From a checkpoint of a small transformer trained on Wikipedia.
Size: width 128, 4 heads of 32, MLP 512 tanh GELU, vocabulary 953, 4.96M parameters.
Training: a variant of SOAP for these matrices, 2120 steps.
Each number is 128 + 32 x the weight over its row's rms, rounded and kept within 0 to 255. Layers, rows and columns count from 0. Numbers have three digits each. The size before them is the row's rms in percent of the matrix's.

# layer 5 MLP down (transposed), 512x128, rms 0.154, rows 465-511, columns 0-63
105:083087157136105159096105151133092103092100116175083146117170132105209127150166142142103122125083201167163128114115122126148153088112114106151108104112121089071148113201133135120107086103111114
103:135109152141139150095096103146154168093143132136133117147049174112090147180156123159176199099148083175147173080096106141107135116205109071089167168154158114108116110141087131179113132134131102
097:101141123147169109124065089100142145127124129066156140113126134116151181077118080140141167146110129081106150126133171124158144106051143051180102126122098101134136124148117090121088092085092146
119:111117130115112139192173129150165094134176129145145101083115135121158048073098133121109056107107162129088124203130099121128143114125118143124068113107141104132073171131090157087109103116181139
098:135141180154126161140137135157126137137092157228130071113119105157135108172181143126124114170099107145131162121141115047110105134150181162072193130173113107132100144191134142134093148108180123
104:157130132096148100150145118166130163128066125109119173154140146178085121095174142154125161119112096093122090159130108149134066175105120096091090160101135129157164121111149141168140156144140168
101:140118154157164122160167128189147137100054134144139041111111107134139102068156121086133164139099159150114143145065073084149141130128193153087129212160103114115122112178115167127166086121081125
095:201136119100160108154165066161160156114158104153141185070107123133101160171117070177129099112162113148159097139157116149051125077093094170143083132054104107118078149127123147159116162153101157
116:165165111144082171108141133135167124128165139155107103102141095116108091150086092144132145141138158162123104156056131074069078152072121115104123127114123134202181133105150126095140089149164096
095:117070159123110165114153072145085105161151117090133174153123118138075103113114129154156079085170159125129122173053137116110082166130129140136084079104101085082116118124094105124131152154149190
089:232141094146117181109196109114099113149107203183182140119119167078148118084161111188134168112130158171131137176160154138130122114098139166160112125092105135135148090130150170103129112112108137
106:107197115133100122136124155096132108135109129144232135121097126107083140157094156122139120136180178155139119159155132104170144152135136168135180181184111085159112139125135151097104104085160172
103:073155143110062126095101163142106128114110140177149159156143079140159145132150148104085088102137173146114110192069157094130070142103108130221120122157119099123122082100144124096120187119113160
103:158123103118103124128122124197198139111129156202133130101154164120204127107142089148139135129150129112115101167147140170078124143102072100095164133155144166171143164072113106160095118088170087
101:149138090108096104142155157139086132132124084138176153125183127166188137160161131141095179147172109119083145170149118186158161088152105198161055158160140138121203085133112098088115079152163162
106:151104173137134109150104122210133161137054139145059137139103194137136111142099123155154116113086161073084138127111177143147106158107150119116162065121093139136186086148151114129154098091104108
102:146112158094059150090048159103101130109117145097176180159155102187138093167185091099072141168119117144169158063164083124151154142118125148095170092178169136126094137111097080090098121173106100
099:157123134131118081096168114134139105135133106136120166111124137130154144053156083162109145123131161176154132118111125101164076134118157057118115122164062154089092115068155131112133158088131168
098:132096125139087128079063135115133094182161107099086140091137093140094081177124174097128095125150102142165071124120124174162110110132130140122156132111140145115057156111100064149137132159120062
105:069169169138176096132132103149093120143179128129189209129140125135088077130130158132107145139166160189114168143112123132098138180143060110138085121059204118214085135168121157141151088149140164
105:146077148101153137116171136095173107124142154148145077127155130137166123145170155041126186136121131156210194110128122107075148162188172111084173092120114155114162037165151140185112123111109126
101:199180175168156157173150137168121040129155167131137198190140128118113114115167158104136134095130128121170111094135103107098122147105148116159174163128085180148117073158113191107145145149076099
091:176168150188140135139145152154173113155115150106126087100130115074091125154069171082113145128106156127065124185052120119148093147110136135168152156125115115148127095148114082181161118182159084
089:151103107162179105105186167157078148120165104059162142089119139091141079109118121149161146148118163087106170106054201169127099166093158124136154127080115103133131153111104105105109143093111125
099:149126112095157154108120137072148082109105083130168166074209165086120125106124081104098147188148151110160097140118143143156122153103135075109171114181114126122078084121144180100127046155107111
093:179132122093119146142093179113143159121133072103111150150130128156094112162082144138116089130138131113229099169128157121096092155087153124109175145130095168118130098077167123123100110154104159
088:098155150160099075130100156166101158122108179147166096156142152146148084133115135181161187135189106116154111119121125110093122087074201140130104124127124081102145093178091172145092108121137146
102:102144194105123142195143182084173092061155148179115164172148155147128113183127167109122132130150145090152088155092097167179102154172144198213155114109131148109085147144147150132174134145103085
112:197070145131126124129115145128105110129099135209096154183143089141109050102192111091101126147147147149139073131145092105137099155203126135058081077143161051114084123113087133096101147135111103
115:139106133172103167128104105122134111120107132081055150107154163103074126127147141089149129128166123109147123126149152100109172113185113139168150151156102071152088149139137087150143166087120116
092:145173126109151135040153085101125110068178117034123141150154132098116167134111094156160170167172162127172111121135147185105100159158172109115133122092117151107139128140087119108154190095140164
097:127052107090137107121115155098180122153153173185137121134144129121147127184134091150107140172161060156097094121113125139155168106166149147113101086153147162070148145117084158137144147201129034
085:089141165134116122096158162093089125143089126125122156194138135158111108102154123151106199139093163156139173176160145117170067120077121129131163136136214162105159135117101100133183110136087163
109:145136161093161087110141088102060091134091127199177145152163109104171150077089112114137120173086097096155126115121126092148147149148169185101122081176091095126142101098127126123113064173131183
094:100113114103186105155163097126094124105188142146141140095115128124100120121115153128118103069129163178117133187107189124032153086165154154105116085149167103127120088116132153098178216100146167
115:093112173180121151156102086124134144104138117158137033118166103092194122162106087081134078104104113101185094107073080196092096155081121090140106115142137128147134069127114122087081114149135078
112:108165160111128082136151102132130074102124134123066072127108113136076098148183054131078144133123154164168087231116067121121108141107139139146141086114121122072136122115140133143200144194160128
097:087118142149138142134155143149097141175104115161143093093125118114078102090106132119104147158152146061117173099119089136112111130110147176200111124105110140103052117177120115067110090166152121
094:111163160068079092118152153147136156107119140134182164180093107092169111165117135163157157134120064106149096066151108132108191071137125090153144114121107151088101097135085143145057171173117121
097:117103176090044140126123162104135098099150097083151098145106120160136122125143166098105125116173098158112171055192134140145136107089152057084168073155155143112136092082108104104155105142095107
096:117163094114155085080148109157127150155099148075152118158110111142139096121107137174088133107162085140079091156144086045136115149154112139187143203137116151096126190077169154128161148095142160
088:087172130101109081184099160113125077039126110130118120106092106129191164128113112083126112140158133151118114154138068067155091104124156186097127161085117062169079086125139143107136085107114153
098:092180148104109116169166136103097152108147137118112162076166189175155111082133088088078102117150139111124102139102130105191153083135102128134187101118110160177155091151139155169179128101149159
103:142158099145142103116171095128157144129153151106100108151097101139143150170053135129104103084119131132175141088065168122110110182064132102126142070173143125099195145130125182123133114097084145
096:132115075112147117106140132171121099130175118100137126146157131143110127158108168125107088134092131128095155103198081150106147133111075145137178139156146071150135108189135117097071122065188149
093:137095156125121102103162132181151181135114111112108219176065069129072076146109107120202111151153059140139153141144140101081155112151166127102105118123102133112142143057100098115142172098123155
108:139159144107223145189171064093120124157130112137219131115167102179067145107175052126129119180125114107142109136152118118128128118160094139114137112151117107170170065117107109121174124116068104
# layer 5 MLP up, 512x128, rms 0.176, rows 466-511, columns 0-63
102:156090156177104188110105140092132126160147132110139106105074113088200100110143195136105099127143123134088145115154129147094112062190156131118177158177115101087130137100078115160147113164134109
100:113161098102133140134096133085086125180217135217131114127129147109119095164110097098122095182172088108115051125186134104137165150156145091102140109098156133100093099148162185166089146143114136
114:137089108177170151089095176141203111178092087178112182099069125073163116133136138136131114135142126196134131122131179137115197097117118132104130086114114168121181119143112150158169111119103106
109:150173152154123166125168189169108164147160147063150098122145167071109146162152067113119144135128131123187058123161110140088162190150076123121133132129109117160116156109146176111132113158029104
107:147123144145132143154141144135170123145140146135136094146140092101112051119082168158203091136172146116107156118141124200080137116134199128149146064170144160119147102172102150182106101096135141
138:117133138095138083166132164137105131117132091099115086081138182095127138182118109102179027155119109147136150142137063154093099165147081136159141156093157139179137126135237146097123125093154117
092:180132131128136097115139083124120156095139140078137113134124108125093156168071080057168160157176100108078157108101197099097150108197153098113122169150155087116200090139067129141145133136150136
105:128139149161143128129079084115162109117155125103089136080118101183131132157108156163172153096189161097082113088087128143095160141105068110107100120144138138168211175111176129102127064170155115
099:158099112118111158118048155070120195181081128098194163128056083135142168131096108104085059153142132157136159179118108141086163142144078093178155158144109157132074201145100159134142098142116103
087:156098131136160127103121142139164159114087126131127192118111163114128090149182103130154118133145095137146180101127208160136191149109130158081132087094062182150133130153197074141126147111083115
105:127150098087149125186147158137095130134231129141083119088142134118078057106123086152164174143143151180174190088085207082165127117132148104114144103109136192113163112107162073091146122194117130
103:113083120137153072092115156178188167182146099099125169126069144128139145141130166128212121127143188146114191155148132132112123121141160041096170174172142158122039130102119076133168126113148105
101:085073173110143152128085109191113101202185129095181073187117098120140141112140148122107118146128089087112133093111126167133140094180121095134134119141137101084152119156210152163122136158117176
103:166104143116197090145121163127107131163124138089117116127097109071162161138153075164189129099152126143121107111141169043146091146111137080122153133125179150128091121083106154162172165141157125
098:155166139136184084159177123155131158117084106060073114101114142104085143101107190138119140116106202127145105123068141102114079127114113093131182189124157126076156173139111123118124137151135136
118:146172058129143157119141149115147135167156123136091155067116121143083138125141097156119143128138064160138182094190163166155101133125081073094152082071104173151106098119115138181134124175166152
099:119150120142158112167086100160126116130106165110159147101141118154151078159071111145101153101145157124090144116145152150159108085172204112074087187116151205084051124149110125124111084139160063
095:083148129144135101093086157118098188128139108132140117098128119110104184110090123113105175147150176108175143043130052098142103138097142141147189171130132124146127141062086115115140103108141141
102:153108155101139053094134142150151158117099141098148111160109094136107093141144121090127132134156119174135077092169099091143147157072084128097135062054140112190122153173156116100113111138080142
101:088130082115115123146087102166110078176149190109101145066133101168121145126100118139206146071140080136112135089090187147077153116078099084109163106094172071076064091076172115137083125163139124
104:181075129159098121168069103115161117106162120109161075207157116080144102165120143131149079088130135128118079165142116187050155166119129134154171096107123122126126159103093139138156123069120106
086:140091129129146156073103116105142156092115134129126182130110197122123149147062117090113092105136151151144089080110171127150107184218186115110119103172111133134087119074144138147067153147060113
101:138123131123168102097108166116101112122150146169157142078185075099110113132129108124102092082070140135141152117103156068081159079187099141108124149117132149111103101101106122132094134175150073
103:132169144115132137134070140177186119115140132096124174096147104085101150125086174104066159154096130115155128126063139169074097136104155093095153120129148129129188148096090155108141090165104086
085:104140148108127120144140110132178126138089082107109096124088087139100096197180144156165165131178140119099139137180150064123146052157136125171160206117074125100092150130118147110139120114123113
083:159102130084121164139146092138199117100117080170088156139143168114154179146130145119184122131164164106118159098149115156146106104091139138134158171053122076186163139062103113086119160151112142
093:137136110115139182114144141117124111105132152082127171157095165092188090171094104074143125103142098132053064069140117177177118161118144124126081138066135156135098191129147111076175074172144114
127:153155179145078101094175137037145159148125158108125139114069116083098138154133147114176165127155147128152147120160218168087172135114111154151078118143161151119135147134147166129147103096111107
117:170091143206122176161129070153135123174144143083077163130137113131166132220111139108158188055133095117128148077127196110093105101090147108082153145166107134141176146154074151145189154079125075
075:124158118158197110061113196152129146125131090070179144130128133080122168091140136158118140105143160082066140148129103185098086088096091120140141186164110162134128084100068144118133102070127096
095:117073109096104085144155126137102115053066164098124113166150142063173114149162163128115145086088201132201168166100135102128159152034126155067124147179132154136146138133159154111153130110109126
084:148099115106166100151107126101117116168213149134122187095116123136102106136154105109138083120108097144114067087172107180127174203129140098117134142138070144144149110138090116132087182113090103
114:111158150116103124145108112112151116119157107145105169180134142056111161138075116092115175151138149084134170094169162126129117173131120132087086125110015159119173129101108114126206052133146151
095:139152130149162179132106093066133115143099123105095167117096088102157138134024096118109133162172176087103130131157176196133070130104142118116008136068116171077141182146113147108109112147131145
126:158088151156093112079082090102096165133134102071116153157119147100088132109135135099143128134106100151133119108088130175043170152095132130100137154156154150115169125073141093157136164142124123
108:139128164103086094127136175162153159124120119211165110130124148143113150122145180119121109183138159122112125088156111071132145116163141161100165179132079133142160101075130150138116206108140106
100:097171179131161148161162152106177090146129122100122123125089098143089187207124188135145131095155108167105112171139153107189178157142120045080115126137162161171133133152085079099133089163176152
106:105123153108134131108097047134080136200109098112121172146102092098070101170146137122072099096135154121083146112127118100162064121141133138133135093076154143131172126141132195193185128099141148
101:155139110126132171113048203101097158150141184131122140106087180115099127110162088165129157203114145075178145130187178113081121088132120109131170105075151176152100062129133152144114115144080115
087:131105190184132112123134085116195150158140182031076118139136148129113168152139202117092173128100115127177128057117189088146123103062086083151134107164163139120165120107102125154078150114120136
084:143093133115129175177159106137141157104150144103145191131179119149125148130096168184101104095089182135105104097111142044163162111118123114056081158169115180190176099082138193192174124141149126
098:089117120092094123238193155122126142122138162146123113126104159168088132100097147134145114108126116101115101135149084122105133064135104102173123134148143065079116140119188113132137154157104131
094:080166155115156179098103084109154177094164067103138157140133132120147072128109133127075108077137161158134133114154158182100089139127085134135109147171137133113141120118164177102165079170114157
104:077122156114141074129132123086118141060164126122110114166142120097160126148174200117171147109131095102102148137066086092121128124088139160119117144110179143098130136154117118145077160143146125
092:127103145206147173125112117094122117089090137127077104195132157098123095152183130112135070127058182143163129115139135092098095128055129124057099142114085167073127135079140150119099119174117132
100:078172164198097108124142145143135127168163106115100105122084085163184136091170158151129193168123128181083076101169157149160141128103142118142114185079137145114115080121160103048196113108140115